{
  "d_model": 160,
  "n_kv_head": 2,
  "lr": 0.00407,
  "train_tokens": 124700000
}
Each number is 128 + 24 x the weight over its row's rms, rounded and kept within 0 to 255. Layers, rows and columns count from 0. Numbers have three digits each. The size before them is the row's rms in percent of the matrix's.

# layer 3 attention output (transposed), 128x160, rms 0.137, rows 98-127, columns 0-159
090:101130106151129120148106090182144089160157146093141119087158097164080140114113158129102115150136139177134107132088120122134109130129141107138129165138115080143143181112142152095187128117090128118092139136114142134072158149166110144139136093092103097131085161112149094129116103088156138125106139173114109096118108116106113134127141161106102132105125104146119113130138119088115164195106151121113101103129119130110123114122131117085155103121146096125153139118147126136126128145118169
102:120103128154147142125136162135114149155134109112130168125100130142171102140167121103167117129107145191156133123126124104133105133164117074148123085144148107126098108135148115134202130136133140138076112137112165124124100189079090124176118114111141114122156123098134142130174134116146143173096157120112116110137114118145104095184166121064124135119122141117111125111115118122127140140155130132128105128144086110116155116132109123118175158162131154116183124148131149126096165130135108
090:142176093163181128129121135155133131160147068108133146103166114165117119169164144100140137136144100120101154147142128105132137117070112138103110104150110155107079105129162152132177137125123097129159109156106136120093108116099074114174177127109133140116147092146107117169186136120138149156123130148141118124144123158102150116111169163141137155107108165103130154135103120116148130149145146155104170108166139126120133149145149149124143148147139106105107127098127146119139117122188133
105:097134083096133100151114145123157098129088123130113130120132118173153098106135171087131111115167075127101112120107155154117113081101095097150113120148111137117175126116132096136143150114131153119129130119112151117156095117136167123084147151148095132121143118118133104140179108174102156197123082146089116119124116138145159118116136119119111123112160125129142161172109131168131172127117131117105155136114149096082091163098133130114087108105113153146084126129119146096107100156142133
111:112104136163136103097151144135132106122167112146143128153119169129134087092129082130106170105087118147089098116144086114165124116128104159127117091143140097144106112113134185113102101115134069131072123121162096111111108105134108146147156099095117141091144096112152098109101100098111112143105136152178125111111149123147111136079135080110119119126148139105099095141118128139157131146110140094120117134096118108178165100152130099130137123129152123101101164119144125116154131153073121
103:143064175112119115101123162146099124107150122100081114168120134128125100151112125149116092106138090149151064127138128103153156107125096174154158119097127117171159133152158148152103153105113127097104109117107111107096164097097164144114163110055138139103100147122127125165119115129151116156104136122138110152100107093089138134125109154128115116130133140136136134134131140116155164175142138124147147127127135104117147165135135130101071110125145130102140171112097087119153100132089137
095:180154123096088111198150142118145139116167124170125103123180118138092106101114118098111118158177158088105132114096112102103123122153124134108169110125147125109158122147119121138106180123148161150118129149162151142155147111125131116125133148150145116166133100136129141103123108145068162154110130129100143176120116147144144094136121162155123137138093139165115142103133115124160134101070110114147129132098112113132102147105107120116109109125094104176151078145147105131112126126173165
099:143151119157143119100134165142106105159116128143179123105108136134133112100120150119132107085121183090141129123085140161141102116134128108147135064176165113137115119141132133117153180101126129135074150186121081125127121142099119104141109130104124098156150130094158143110149108185092124195144155149103138117147145110134093098149140065149151120162117111136120148118116169129100138136137123153159132114139115116106154139130109135142154153136114134108143138191141161127133155137123110
099:105144099123151127175114086149169112121147097122146163086157089157079130128122157102109163163142125114113132081093098120108113121158162086145134117132089125085142103141137147113142122115128121131116108100132152123118100131080112079183134155139110125103137106116138093122157152134113146177111129179072154131108109120159123162139154093096120132122096132169105130104122132127109142148108140096145111095137131115110128146138115101086122127116122131162065135102138151101126117144169143
083:136108112106098125141141159151116145135129093144149143099153120149143126195154105060085093132113129109118133127130128107123111119099096150119154137132110127128089130131183130149104142146120134115160117148107144108149140196116155098136175115090132143122160097096138125133109093119108122157132109130153106167138112142135111069138102148094155126139133140141139131151093123146127081140126159197146157131098131105137147129140192133134122153164080106087127161136089121109140126117120125
086:144149131138099101082134138104117149130126076119107133104113132139115119112149123138152119142123150076114124144145128110099061111140102136129100142126109124144088149146127129118161153129163127156139142120140092123149088115130129138175079134113128122153136182151151106141108132140121136114083115127135119115120104137108094096179074116172165118132106089157115102138092136168142128122131158198137113133151141124136182107105136131165104120166131099127119124098098140111145167103111062
088:091155120132130091115118044154130116129116176163140136085131106088092139144108085091134123150131142141137128111154147097130140133167103140139139169129103142122101133142112116132142126101173142104117109101179169107148069137127076124086098141138105174128119144120137076084128117095125159139120139125138161138147125119109126111072141101114117158126086107117160104139119094127152101128104129146098111127135141130129115128067127123129107140137125144106131143078142108159135153099131121
094:154108121152096146136132126169117120181135135163088151136177101159165171104116138103112146131115121093128107074115121150161112103132122117116127074123166136111141082105150163149133097127114134129102150157124115171162107140064112134145138089152116164134149094132110128101170080121125130176159115135128080164101098146145130154150158110160098142171146159157123144141137142159137131147121161144152115154108099134114129139175110138099142139116134115144136157133136127107110131139129160
101:113131116173197114150139091169149119105152160101152092139146089104115125164103134100166120129096140144187141093142077123111165100131129130120121129126132108106134116125145117157155103149114137134082106105130110148100117129109106144153117136124121145128145085126139140108101090112110115133169174112152118137094101135127112127114165154102120134113150072107124083132094145139158159069145089137078140095078113130116124149110137144117136130136121083157123144124119125162175128132140138
099:125121179134116101156125123198144140145152139139153122122124096141094093111119113114111151134122137121163111091145124150154140130130137119176169097146142086116160130131132162059101095145089117147098139125134094126098106129120100113157139150131098129134148120111154100106119134099127145160092118183122155101099129142082152138137153115127111139115132114140137122133150123125161150146123127143118106092127089089118135152163104086081120110124103099132182183087158154158162146106137147
091:124156098195137094153162153111136115150140158131149135085127144136142131106148140116147105094120124147120138126099146132092152111132132074148126144141127091171099125138106131110120129119122097136140126138114142137090124103152092134121119152141113093101141116181158168138131074123108118174152150150158118104124120130102159119123136126100116166116135105154161095128071119146113142122098120129114114146159133085189142099132113119191123146157130149118083159121146120097118178065125124
103:116149154145131123118164121158147106162158143092160139109122121157122110105145156128119100138107112106119095088092147151186115110094155117175129130168124150142126159169083122099200160168126124148118138119139097163113108107104124157133122121156108121158158111085150107103173086110132129111105152126124103141150095123134106102125176105115116114149108124142102087154139152103124142173161122121106139147125076104117142148114088144148129108130129085136144119144128138152107130160178125
114:105139134144132119111125148154121165123135123132104117136185133141085123102135145132129125102161124106103122124081115110081152118140166112115151125115142146129141129158141148100091123088156130144092153155127165101101151121146133160157124100099152114126137094104096167109158132095144123170158126189210106141123147132138141151085126085140104135104151158090115130128130100145079126115120120101093123118111119150157139095115117124140138087141126159101119175152147100083122159111094155
087:150157165132116156149142099106067097157131117123129085138128087123147154108161157154107107131185126136108161131158097108133178087062117106110137150113091161124088132123170083107127109121105140139116147122133166129128128134089103101086105151124133134129126132150123117125102142107135151156143118142156124091186118136102131147154160150126131158118130176133143139112165146112110146138150111120158075148171126100131136113156105122118120145154125095135174110113136134159103144122167107
112:151192128129126099126120104184102126126117128129130143106134096116095155104122124134080135125133133153109098123113133110119123107136134086142121095136108181131101107153121142116109160113163100158120132132105094157146122108104049143138107107139107125156144104121113138070151095131060160167171143132147144111153119115150143105133109082166109135128078160115117135129098138141123125105107122156108126149133137119153151094116087111165110128120129108101117121134129160094122121056112141
091:141148139114114118110103118083165104104122137182165108122095125132153116146090152111122114093101092113159097132117140163138104144119157146107144142118146139121113138103119100091136191148137143147121086118107086115121111113119143107084140110143096122137140138151130104154097125134090115119082126088095169106120132118137123127127101118136135102117122103130098126094125147081140122129154117146182138097141110126106061191156109118106108127115115116136089135142130206109159106158155124
099:147179132120105143136124154090111138120140110097131134132143105155133147121113143143095088132103127157102090141128154187143131164099139143113090146145100165093156144138142090135138149132076124140148099123112109118125144070147168095126176128145150114133089117147136088136101173173152177131086132109134138134146125157151148158128087130130101100116085141120148132104130178141128137152106115141108105111129165068188126127121117119121110139099113136120108100123098122149143111093097127
103:128135149141118176139127166159117160150130126122163132168152096121110147106123146155135143153164166119122164109152158098120162094145098127122126124114106165148126120109157114149105147128138137163172115111115157180111115138111144150118118111175115123116103076130099172091120161143156105175169105125129135155119117110117109157100130155131166144136171146121106160120127126116147121122137097104098129134084099121171119089144109142114119135085090124152125146096087188083126138102122158
100:123144097110082140138130151111135136125186140116149126176117130089108115124168161175118141127118105150128093135103121131077146113103137125129144153157067132104143150155122130124081098128102143142193143092136135128099130147143106103113139160111147139120144131111096147139142129116129149080100141168160135101124127134151152135146076091096119137133125111076137119137107133113176131089147129109137153110150138099119153111116088078144161135106134122147070092112136172143157134127161144
098:108134106129098098189160153141176152136136126154135156175114112148129116097134161119142149109132173100143120106140081130129099087113087114138128137122130137140137171120180154108088142094115131120134152135107075138147073101133148180111089102174124132141146118108112115115138137129123124124060100152107143095122149115152125132131103147158125137115172129122116123140124119160148143109142122132115138173096097149118118110135104085105103122084124088143102141134143174087117112118125089
095:153141114166120153119101106120159164077151113129117182116129126105135119125121130180125161160161083150115104131124163112116162141195155124154106137121093109123144149137128123142148155116148131144145145099110139151142116149114144130131125171122120130105094154108127152099156201099120125126129110113164170127133121154190146133173150138118093122129101142113120134173134129153151092150137119101102134096157165121142119151118120087080127135072151163148135091112145149126123126131175125
104:098160113110102112137136144130129094128114171141168125095135113116124131127162153131111105129078145133152144134098114136135143134059084104081151140131077150153136119108114164117174113129117137146218131140132101151165156088149077126112125145118131099138155099127138139161136148119074119103176150122146164094136108132141174154134103137128133122159133138124169144104104165150119116135126110150173117142134142115105129128131117139126113121116141098198108158109110124133096114123134132
112:161127113106136162134121095144104148141101131128080182119153128127193167128123123090168178143153097129156115145159138172158132109160132133159121158123125175117130147106094144127117149137166114105173136152115094102171117135138173164109074138159111158143139128118117150094149172134147147148143119120130172159110122111114115085141109149144124132117125097115172149156126108144130121113133140130065145114112135159139082126149129153120116138147118158146147107123125134109097116123085093
103:133140098160111165148131108134122131159084145152150098104124132145152136114108092100116072150072165111149172134138120129161091157112117148098139168146115103144116109122109110135162116144114116086129090145094097141145154092128129118111112130107134100117087164161149083162122124095118134099119125114099173133126126105082140096128121124119148120143106096156196133086162139111156125123133132154138117092140147087117149136113132121132173127109094109130101124174153083129103123153106144
097:098130147088149102151140115159124152185123100081110143125100119132141104134164150104155121172177148090132129156089139126122084134147156110106117105130117153120105154114095159151149135157107103153164150149099092147124108161095129125126117170100059157141149152128113142103198116147160154147135130123123100103109103142093107123115121108110146137149105112109128102138135114151127131094099189124141130138170141131134125147109088139106109143172114123113145136137129160159158127131164111
# layer 3 attention value, 128x160, rms 0.163, rows 99-127, columns 0-159
097:120134137126122089122120136150133100084119117125137130143161102125108162097130142132150164131189091128096110084143110108144134088099166135126088175086101139142154149085090114137123144126144098130121131118108160125153152126144167111115146181105130150147080135121101105123125113115139115113142112145128119113058184109096173129090115150107095131148128139155102112156115104153107127132110115122157119093106135148103124156131124103090158154102154125127146090124126089143168083119155150
099:124142166085050124119131157062149133114132158136118133145132151119138092116102151147148079128117107159129155088114107143136121132150135099148142160108134122159170129134131110156121128133125124160128141090138151135158143154138164130151072166119155124131082135107126139060130077130128099178136112106151105143147130103153148124136113109120100123114137098206135147130112090145129147103086114117169138138136129100162107150131113129134106118105085099155143137146113114127138145114130096
105:089163140109151144108129118126139101114172130133107132127104152126145148140125108136106141117131123133125117133100104110150115132091157138087134120112184104129102153175124128122129114110115114142145110154175125158123130153119136136153061118121191129126105091151114136097094132084116102127131149125137151154151122153116096121094138126142181128158125141123128115111096113083107100113127140139138116147114145148166184125146126068142153100095170073138184149130069080129116118116097148
106:169143143119113111141114121111126112142128088123071157119130124121122138147111179099169122123171129132109155123151137163134134122115139151119108155150127151129110119118118086152159138141150106134151130153123110105132140074120131127097136167152106136112116119120080145120138130107137113088178158092114095141123123168114130088223112130160085089096091127160157142097134149100143135103170126118136177126132124112152121133109118147098118118145075130154107116147128101119128115143182086
112:143121103096137156148138101140152133115135139176159165164125146129115156106117151096126141138136123105065159120090141163102107107119156138074089145116128121133094153094105081115126117105125092138126115130122120128132091151180069155101130160147149109136169140125128114103147124125123122084152106104081132097155143159151133090176119130094116108111129148100126169149123139115093156113111115103112152181156119144163124140115058138106110143130126118108116122150138159146116164134132126
099:117107134151148127119109142151071139154118125128158136124082157089139121156154106147106140125084143126096126126140118127101140116127111123169132136150111157142073143139125136108091163117153150094136128121128164155085151087162134160169136112128068125130104111147142115104122133104129116112139127167108136143154133101071133128104107120150149119150176073133136115123103136118102112127116109148169094157135108138156125081142123091134167099146131144095142182133163166113115117105058122
101:117145154147114112142131118106119111089202118119076127139146106131104189166145091109109140128168115150129119103189108098143130096141133123137132151127113130093137113114092118137108090175162112114146165146126196105109096096139105119131159130109126140142109143151113154148105105097157135135112142166146130117121150163120132135125117153100133114111172110160132094146166109087146123106133112155155124154116127160100124093115126099076119108113151134159145146130100081130157085127122142
102:140137127089126132081148190117146116119130147115108102151108175082154123105099126133130088112123103141124130133168120097120151094105122143106088118168138135170112125165141092122125128147123189126139165135135179124129162149122155157145149141112091119146124142140116157105122150121116133141100152099136098167115091122135087114092120171154126125159130112157159105114168083115138087111111111170130151147138130131152142134153175108146134120120109161133153096167099119155100132090117083
089:091117166122128136097130136104151158116153147097140096137125166157135170118105129114172158105105089117148170112130129134141117106142163099143147154114134142150098127112148143125155144101131137117090146126121087150130157064118130142143084110117155138135129120177090115104159147164108104107113183144109127115103154116122170107118122098101128133128131141105156138156144121109148176070132110113120133138159126122176117124115079131101149111110189108152114113069144151115115088124114108
097:150107117121125150148075166134098119190160143127108078130174086097106118143136135092127133099166158140144133137131139128162182122113135105167138114127146107127134139104164143170134111131088102098090126149143112094121111112146111163121144100133143141136131109117155175110127092154149123106147159117143120129129152098102150154074170123117124126120164164120133128101136160097146133123134115175110124124131132079068092182147089122091137152117149146115128150102098137133111131134125148
093:127118134103124149145132148138171165132115125048111142154146131116123111116140138101091109112106105125127128152120121139105147162138142111114131110111116123122155076120177171148113148117092138141113150150129111161095142115132166148197177111130157089135133131112126191156110111121125145127097125131137109152100101115140171115152138158152109145130164140147116150084114182111137149123135111138130097058087119179141143164132150125124155127140133140114137102139102164101133078108136138
103:126132153099158079124143136115111151120162129107123082118133171151099104133134122145149113141125156132127164176146122075124144124133145137156161164139164130155079207155099079106143166128154150136163101113122139093123118139187147101121125181143113095118097153164120118094107157136130103139122134158142132104143172146099126128126134149099133135093126093140124115130106126090131120077180096125091125142126143127129121153103136119140163118126137126152152148168119109113144092115144122
109:147132135137091116087133150070137133144137119140107138121110157132147111121158168140118105117102126093117118142149140130143123147144089080088104130149122153113072147078116145148101174147127170128152114132087142150123137110147159126089099131132150133147132132130063110109146159124136144134062113104140117112133146113132127112156097101117118158098105157160110137160148134101115081148118152109182119096118114132206170126149128122138131094135133150113141116129142137099103104097174127
103:181137106133142116088123159111141099118152118125117130145094185089131133115141159107125115125112135127143124090175128107140127090130137130107098164140118136166101121123151088131151133154173154081134151123138151100156109127108132127125180132151151103107122153136102149104100122179125118101125138092099112168156130120153108142142109120147090106126131105173158133108119171076119094121126124116133139157066141152166168128114116162105127126119121159092122094186121121117119081148145102
094:156144160112134130096108149105102104082154127116097084135111170082132083144150114162146168120132107139127074157122135152161121152149135142119114116122147104093129152085142142143164110109132153152085162146133126154169105093127142138146155146166142135145111102062121128152126161113150102175092127122147135157120113138087112167139154134136145130127145149115098148095157147151124089147140135137148147147118112163106143125102130128070130114082099121158134114119078118121161151118159111
105:157145109146079118125136143140076116113128109137156141167137154111166116155140160094112100139122130140160166111184113119138087130176116144109109119120150145143121123147092151124084139112157112085134096159142126109151113125152130092157138099112175150111114164117078152134132171147121126160105128165121152090127128087125151140122103151132155090106140120092135139117155137127150127086111134150141121133100124153143144156149134135084140142123103160135162159160087066147160090116095137
114:149143149153103149159143141088142107099170102147111112096091139115172113108154107159129119070122098140138134126136110167160133139158109152157152130134141074143121131117118081144133106148111135142144128094106134132135112116136125133076128149156103110163094137152141100177115077125075128109106126111093173123153154176093131139181111151151109106154111082141165148134093120123147102135149142128110096138158137097147122137126140122121119110115135106169113088121122152124142130072160115
092:126118119121106113134098122107148135125107153137165149130111155111067128129123095084135141134072119149165128141079126101125094135174119168137142148117139132158124134133125130131143106143116120168136061104127120126113079157095149123149167097112133111132137138085154194099142126155149120169135101116087147173127141096166142137107121154154163129150135076143075126164106096113081145124149137092132149113120116142132138154125138176140099115101173136140128151110123127146132131152102125
116:134090163091149110114127177126135120125144101128134112087133150107150123161146130103179141111090138134154144104153109120144080144106094150144154103154123079154118114143105087149124131134129121097116103128162163101124123106163137135161118155137136129128111144135101157149112114113136139136095104163164121165114133113112129145157093157098120153106184059150155143091145125069114112107143131125188121102104117118106117153105145121068139101136130118144088138115082095127126140111141124
094:095100095124110129138106126175127157125118148073104149148150126116144126134104103142091124140128116132099124086146085086089130102128082094144154083157141142145142129154089168139124075144155150112143186134164146135137086137105121094157135141109128112129162117103141138117111133139123116165189104175140142102126114130116101112114149116096154104154110159136126139124178175101134127125121126109091120151126110140131179088130117126113124111132099122141132120095107079130069130138137118
093:155129164071137110165150100164108133098159122136121145126128145165148153150136102147091158127136143149144159122104091129135125075138112150162110097125122111115157128137125150125129123126131112140119169137173137101149115167147105121151074071086142162095133117120134135113147111130112107115133136086113144154113075095142129144158112119131159167114153119080095109129141075131099135119128159144170180118127134157079167109120103151122117125148115120105088147143162133132109126158097161
108:089109137123138097116153119089141113158159108141125119084093130138120091139137141143124123067135093068101097110118107104103117120176090113125137170130149134093106106163111095119106147147122178133109129127121128123188102090144123141150134155132133117166157134165126121119137107124096165127102171127116147141158133130115136125121052156083101149136107096103099142129136080121098108141121114100150160139143148133080098119150137139159150127143178154147129138134125125150161123116126148
110:155112181105159115127114133139132095101079118171110145114083128095186133093088121106111164120121121133150100087162159155133077155127121087125092100157188088135140131111144107136162145152091092129120155160143120133140167115127140164108121094132142154128119105094134098128130166158157115136167111110104134141149099112134113158165140151152125108142113139149160118149114099106122114154127143139137099123115090107097123111143153206134104129139132123105106131121119094127119118135124118
100:137146151133158133097071155129137143194151077131117115104139112094135178121102139154141102117136130107076101125180166113143117145142147131129131133100179154095097099142095118142153112107133111129123137170168115123163145133146122095121127102146141135155112125158106136097136137119137134138167180150138133124121145159142111131098072097121136131116102092146136125128095126099108063190120134144123112106127167121145143130127109122156180139140108130131149176147081139113112122116118126
098:118111117109170102123145124173111086156072160158143107110121128094140124098130141134088128105114116117174128117134125154122147116098147119117140119174136174098167131139119140130120107132148108131102144173165141142121171158148137170119127178136143163131159117144134099112123106147122184159138122086100139173121120099116148166120147117122129078164131155145128101108094119121129153118126148096146120127121116106109111124097154155149146162179098095127152093138095124155100166077108135
106:139139134092136159084135160137145110131153084116131114150144102142118109141094144147091165107144139153106097091133137137146103175161132125182137126159172123140100140145150105138134173132113135108103119136117123144071112124114149154175111108152151123100143121153060170112146145136168128163131093175113126144111105131133106150115164076153133145063146100116115125133119064129116124096106146107120155135125121096124121117120119141108082124113152139119096153140119110118087140129158112
104:091142164094151086117155136150141146138100134132144080095172108160111143140126105150137118121127157096118178170095111106166113124110114115124102082124129117101119094156162130188136105158099123117154108115109104161123146155147106125164185127131181109167124129147138109093097097146115153098109149132155137134143175126107144142116141087145154134128139146069122126133107141092153154162085114123129106129099125138104167137143117094142164118114139114128139110104130129118141139161116173
107:131108127113112158104127107102136126126128094108128122153144142148127123144136134120105144173145119133123129103074106126133133134118154158169145145135126139131128081112180186115147150102101117151115147093151125096122131147142079088141163093106138108138149115112141171140110173139105080136121141142148085134122121137137124119121165089174137147114135140091068068096164122155170133129135123096144140173130139146127138071127118157093101095137136164109154102094161147114132125092146098
104:134170105125133116135108173126133088120120143144076104130090107115103111131089077144129129111117116133133172111153139110178111146085117139136054103137095127117141129095156108085116146125123096076123122097174139160132129114166109137147157090123185083139134111116150107120087120168139088129118138150153130150137175122122116130129143172143100141103145118141113146130113124089136120123091122118157106127107129128112145164139130138152158158101155125155116143157096099090164117141100128
# layer 3 MLP up, 640x160, rms 0.182, rows 0-14, columns 0-159
100:076148144163089145132096118164130157164118179109166108146166101160135120086092111107164092122122124105101092120131120104105141086125130150134182160107123101150131107098098132122130167110112154163094141139098110120118149140124150151113148144155150127142129141126145127090157133135100149136111113131095134184124169106081136161125128136102129093124099112130170180076129158130132154118114120129105116121135122117126117122110151126143122108103147148107123156143113168098145118077073110
098:142149090170088172116100112104125107138141121120099126148086146109166156115132158115145157192129098110134110147144131126118125124117175113149128169127136168066125169144108146080105105129165127120075137164121118140092173128139120143132112102129088131159135074122096089132083164138124130112161127094107120131115131124150107102180087094095110160113116143120107097114103123161140132128123127136120126156133131121152126151135112149117130117149124120132139125160128115195158111132147163
091:102065143118168135104109139145095110152126157115134101112103123155150167150129108148136113085141169132144112129117085072157159124114130102161147135162150119107138112114094139155117128142042109126118122123143143123118141100144126126156130115104141127126115105087184123138118109155113138117135133207152160129095139124103141141144105086160154104093126148111094131118130198160160134139102103128156133118121122122153145118116144144128151150131127111133128182121103138166135134174130137
101:131121147102159101080128118170144104093119147122139123164132122114077134103115126151107133117131167079120137125100127147092123094173110114102139114156133141145076150157135164131104154128107118155123137117131157126136106098089142145108120136083135173153157144149145087123123143148132160119130090166099088145113139133104154109137099111164128124119107112171123134060126095123127082120110192146146130118142110142108096143106103145145119131141154120182149082111099113137170097123143131
107:188116145095139118090137131083081170147117152142132148130145130112096167102132092101126127149114141113131102113145086150115134185139116145135156140135107144149101168104131121135123178117094127167168125106137141071098127152137140174144119136134121125122100160077134141112145123158110073115138159114128095135130138180135110112159124164151120127099115118119133135106104127152102109156132129150182151117157154132147124180144153115132088125114109124102129122103079096142148096122111164
098:109137126130114110094114142115150149124080121133114122103076135126168108131154086127112145114118134184159085199078173131128094144126130142125100140130121116141120147121109136112153126148117112116124119132136115098134119149144125140134136140102120122136137166135171099131159161122130156087109125108123152107117131125144097088163084083130137096086126090123144095138114144162110134108103143202153122108149166146128139115123163115163110157136159147123096106084142134130148175127124059
104:130190126092155118132158104085131165114121122139153122128134170129107113126138143132134097122087123171132121123104163141098155142115133110092128099127081125071120095134138165104137133107091145145118142131143148137131081154164162146141164087120142132109087151112149130122111100117150125127091176121155147082093157121127097108120199138129171116099124135146114141127107107152150106114112107133172103133134122109127137123147137113110151173125161088139135090183154140107144093109110119
086:105169118108122135126127109095142090157135126141111138151159106104115114142121140128132131139162107154125127130137135139121107098122122116081131128108128146154101131112098117118126125126142136174122061100141127156189082149112173228104145158122131125129094144118167124118094117134126127094141101135092149116140119150102111175125151130126114104112097098093138130126139150123132127126143157112146151169127116199148090128125146132138145108100112089129073117124120157154132107188150100
101:127120132132147121113125119142124153128125185168127148133091155108167106116147164063110097096109117097104169117135135139103101134117097116106094100184132097095126116132124099110120133151104126083117072139098106126122151115171135112145146171106167138119084159130168142140152150112101118095136148116139193122168087126121127085126164176093112125133103182121139152117131148146110134132134174120111100140137129127149107128120136125120142135130128147136090156131125093181105124138146129
103:118132111135107151194121136138124123103147138158129152088149140115141162131108078159141103122092116135144100123147154148145172121155135170118149078097102151156100156114125110107139130155114153110149098197161139124110140139112145129103126154195145126079161119141126130131101093146165118119149106111120121136112126158118186133134154095137186140105141107115114171141098103122099139120106128124136126112110105134119138152107132124145144178187116088100097108149137166116122111117140135
104:146122119165098125147149122132117084099106139141133096119155157117100154131148085190117177134118127123142143121121117114167101122155132149152135121153140129132104118160177114137132128111121118136139111092098131170070101145145124141104141123147138129172173144154096098117134130141114097113108132160125107109107100106137131143137100129108151122108157119165083127185132120173101111110114169129117093100104147125135097161097158085131186123100121110152083084112156097160159110148118136
096:123146128112149118118155081142169118147161132149061127137084127111120115131096142087178124129117145139129156136166153122094139121162120121141116116164190101114105100151131100103165110118133122136151163123113129075128134189171115135159125080138150167121123147167134150123148119169111121121112094097117118135110091123104113113138165152097144130151136102127151191137150075121109107087156150137117121144121101131132127109097127142134139164158131149097096145108129107108111141150100138
086:160183119108076105093123147106132113145127166132108134083122100160115107146099158129147117114114127118160150116113134139160130116116178136123100117159137133115071152143096121130151156117121147100134127167118140138127112122121136092087107123150171151158144105106098146104138086122133127136076097181080192107107128123150147118119116129114158138140099126144096118103125121097125131162146074150163139142104098134102114160120116146146134140161143089106140140129105169139110111185149102
096:097162127154134121121146158118140156155089134091101127187119134162120148096109101153098111145133149097139132137094119147134142128122101133143092140129160123097172138101126108131120167173187159193099119107133140097112145148102105125147139112141061170102118076153135147110122163146163197105131131132154150135130130125119123145094095097124146119148151115126077089133101124097082113125144143117101148122124142132138138156138149106142119117153109120137094158168121104122130132126144108
107:135155114160173138133103119084161156103121123109117105122142143092109174139105150139116104148149067140097156140122106109154126121116125154127091164153123098138134128173132144092161165133155118125099127139156119149153113128133113113099169100130092162112148090125115047124095140116165144142114080148144150122151123087117124116142124107130146122130105130148157077131117110148136142123102115176099122135110088127090128154170114132133173122164125094163126133089093106121158105127127148
# layer 3 MLP down (transposed), 640x160, rms 0.172, rows 0-13, columns 0-159
091:178135116138158094115163120133176113108137117110106146123088159143148158138109127113153121131132124156140115125113146112151116179138147139115083089176131132155115120102117141091136104105134114110149119139110130123110136131127125112083111135148113117150148086120106117097133102138157129108084149143179146184145075102128110080121136130126138193141078153132147136111121139140143093128088140103143129139153090104096105090168167148123129126136154135165116078152146114089114137132154076
091:130140122142128167115134126095139076147078133121116122116133126121146149085128154117071141123073165144134127148145166104133110117129095133135127119128125125159161130164117129102094151100092147124168117080105180155084134100084125149103112093142165084071114151097127134122148153117134133122141157143084140145160108096142140116103114176139139093115109164169136160116113106121131142128128138134107126149113141117104118139149097153162130114139100108115129152134197070128129144152118138
099:128195148106101135086122092074134119117122091138161093129137131132127131141116145126162141124128118135115129094147134125149119155175163113106144148168141091138122129113147080094153151152159161147104105103137150159113090167155138104116074122116092124162140146138138123129111136111143105113126110067111102145145118136163111128137136164155119128154104096144097121124188116082089096169137128133095117155163141146110130172151112112140101098127128084114138120157148142129110097090132135
114:122108110149153146159122130089148099132121133169131139100093141081117136143140149118099110135140145109150120124143125132184114114141137093136166170117133083101178096106103159122126123176096104127131116148114126141106138148138119122149168108175159132126092114150122137120135170146134104119169161084170136112125129130107125114156153141117110128080124096119126141198109185141108161134073168132139119126124135171159146154127145116136120146111069149099126136110125151108139124091096099
107:135105183151116114122142093120180081126121134104111082113137167109132127118130199130164086121194121130114137147139114111112131118144164139118149111120122124135120135156097184142159112097123116113119127145155144145071122158172104112148144121139100152120101129117091109160102165101095116143101124117138130119142138151142123120087145108134155145103140159130142146093111123107163101128140166132103140103137086106135138094150141134111139170074099108166111150121152083138137109158140108
098:149139128100112139161153124076122120133128134128149108138157136150156147113106110118148092134130109095119137084138149140154137103145106077156151154184171128151139132180108071126149159131154115135075100125108123134089103099103131149087131126123133104152113117137120104151135097136097181165102105109107141134185088123132066113153151141124149109171094161168138150121126144135112115176141116126106121130141098121097163173144146093153131145106108128111137136135140138136113108110127160
102:104146128095151112101088141136147117164132137116137157115159169109117127121169114081100129122153122110111113091095174119124140164119151103122116116143132126070142119103076158132105138149076113154159119199130110144142105117114126126121103109105130154086126129134123131101123111128145134114135188101179106110116162134108161167123141154113154162108144143142138164110074130129133079149111112113131125139126059097161131156146125186126161142138142115131128131131150148151157119144122123
099:152110166128112131094097149106142113120123128158136145129111132131155071154148139112120148124107108083101145077099146107114097128115128172098110144130106092146147108170101106107108126105119124123115120098120140171152082177147107191138204159068133123105135167131143093134122099099110127118117101153095114106152155131101134131150116132094123153106101134163103098144127173136156146128116103157160104161141120126108134158126151121140161129113130123101164118100104168114123123153139130
101:135162141110111158157161149144141142185130084097154151147171139162099107097102111110097151127152093120129176142090104115124157138136135144109137133086133126130122130131094127169128096143165129101105134156099128146126159172142102139123106104135138117115151134103148133103144146132204119144141085161136114158100141080194173102108117131129124115131129115107113143138126080084136162162136122108156155119070116135142096150105113121146152122127150111093143137132114161110131151132106133
103:128144143167115125108152124097084107115129128123129132150111165144116167169140115119161094150125142132101113120142138123110135162160114136128112113115127130140111116129097120094170143114146151139194126172173138144103124138150140118113110167139075089107169149133113110169129122105161131151156130136179100113093128132128147098089121069172169143138158137173148129119169089092143123102119130163130104109146067165135133117125124126107130121088131085117102113085137128126159137124161149
101:106113162126129090116107118157109113137131127137104136123133107140138109116174085116122117127127125099135149128156101128109085138140052165078160112114162130134170107137130092104177127170128126112098156161108134083154134113143104143126154143141123117124155127142183156121122153106139091139116154136125115150141139060147121077101120126137118101102161175158150098142110133118156129102133125147141116137085196163135122102125133131175133140139158097125089115146095138131118102155113126
094:126102146161137153118113115131132127115120100123143151147114066184107133166085145110113103147143124130111113094120141167091115120091173140177151142115103127149131151166168146060103102137166164144138132092134179139109096112103145153116162144108130142098110094151134145122124153112132091108149106125120152119094122132165134118132119113131109104146110103130157128107154146176129163119151158104142116094144145122094145130176118164140136098128118131152122130157156180148136077124160112
087:099114157098107096158146154089151135095113114120170143136139109176120115156159115176135162117114130122089122170093135166134145106142132134121173095144134132133129170150157125067101125139101163119104144131160134072120134131094132106145139121193124151107137148179109109116136128096115129132162116161107122171137107149132110157080129149095164129110111130166124143117130104144149151120087128147160136118117112136147115122113181115133137133143085081138134143114121133133153114172153166
096:142074105147141148123163136166093122121149150118107141110125174106103114162090179130112091120126113120094147126095122174103125092138137153122138140159125113107191095145127122115136082149150166105134120145120135145137111123106103128124089115144128127143112135127129100127118137152122123103137136140124124071150124155082151091156075104142150104109106161138116079158125109129141104096140153142118148163167143103111173124082131149128106102157084108106072160129120160107119115118157147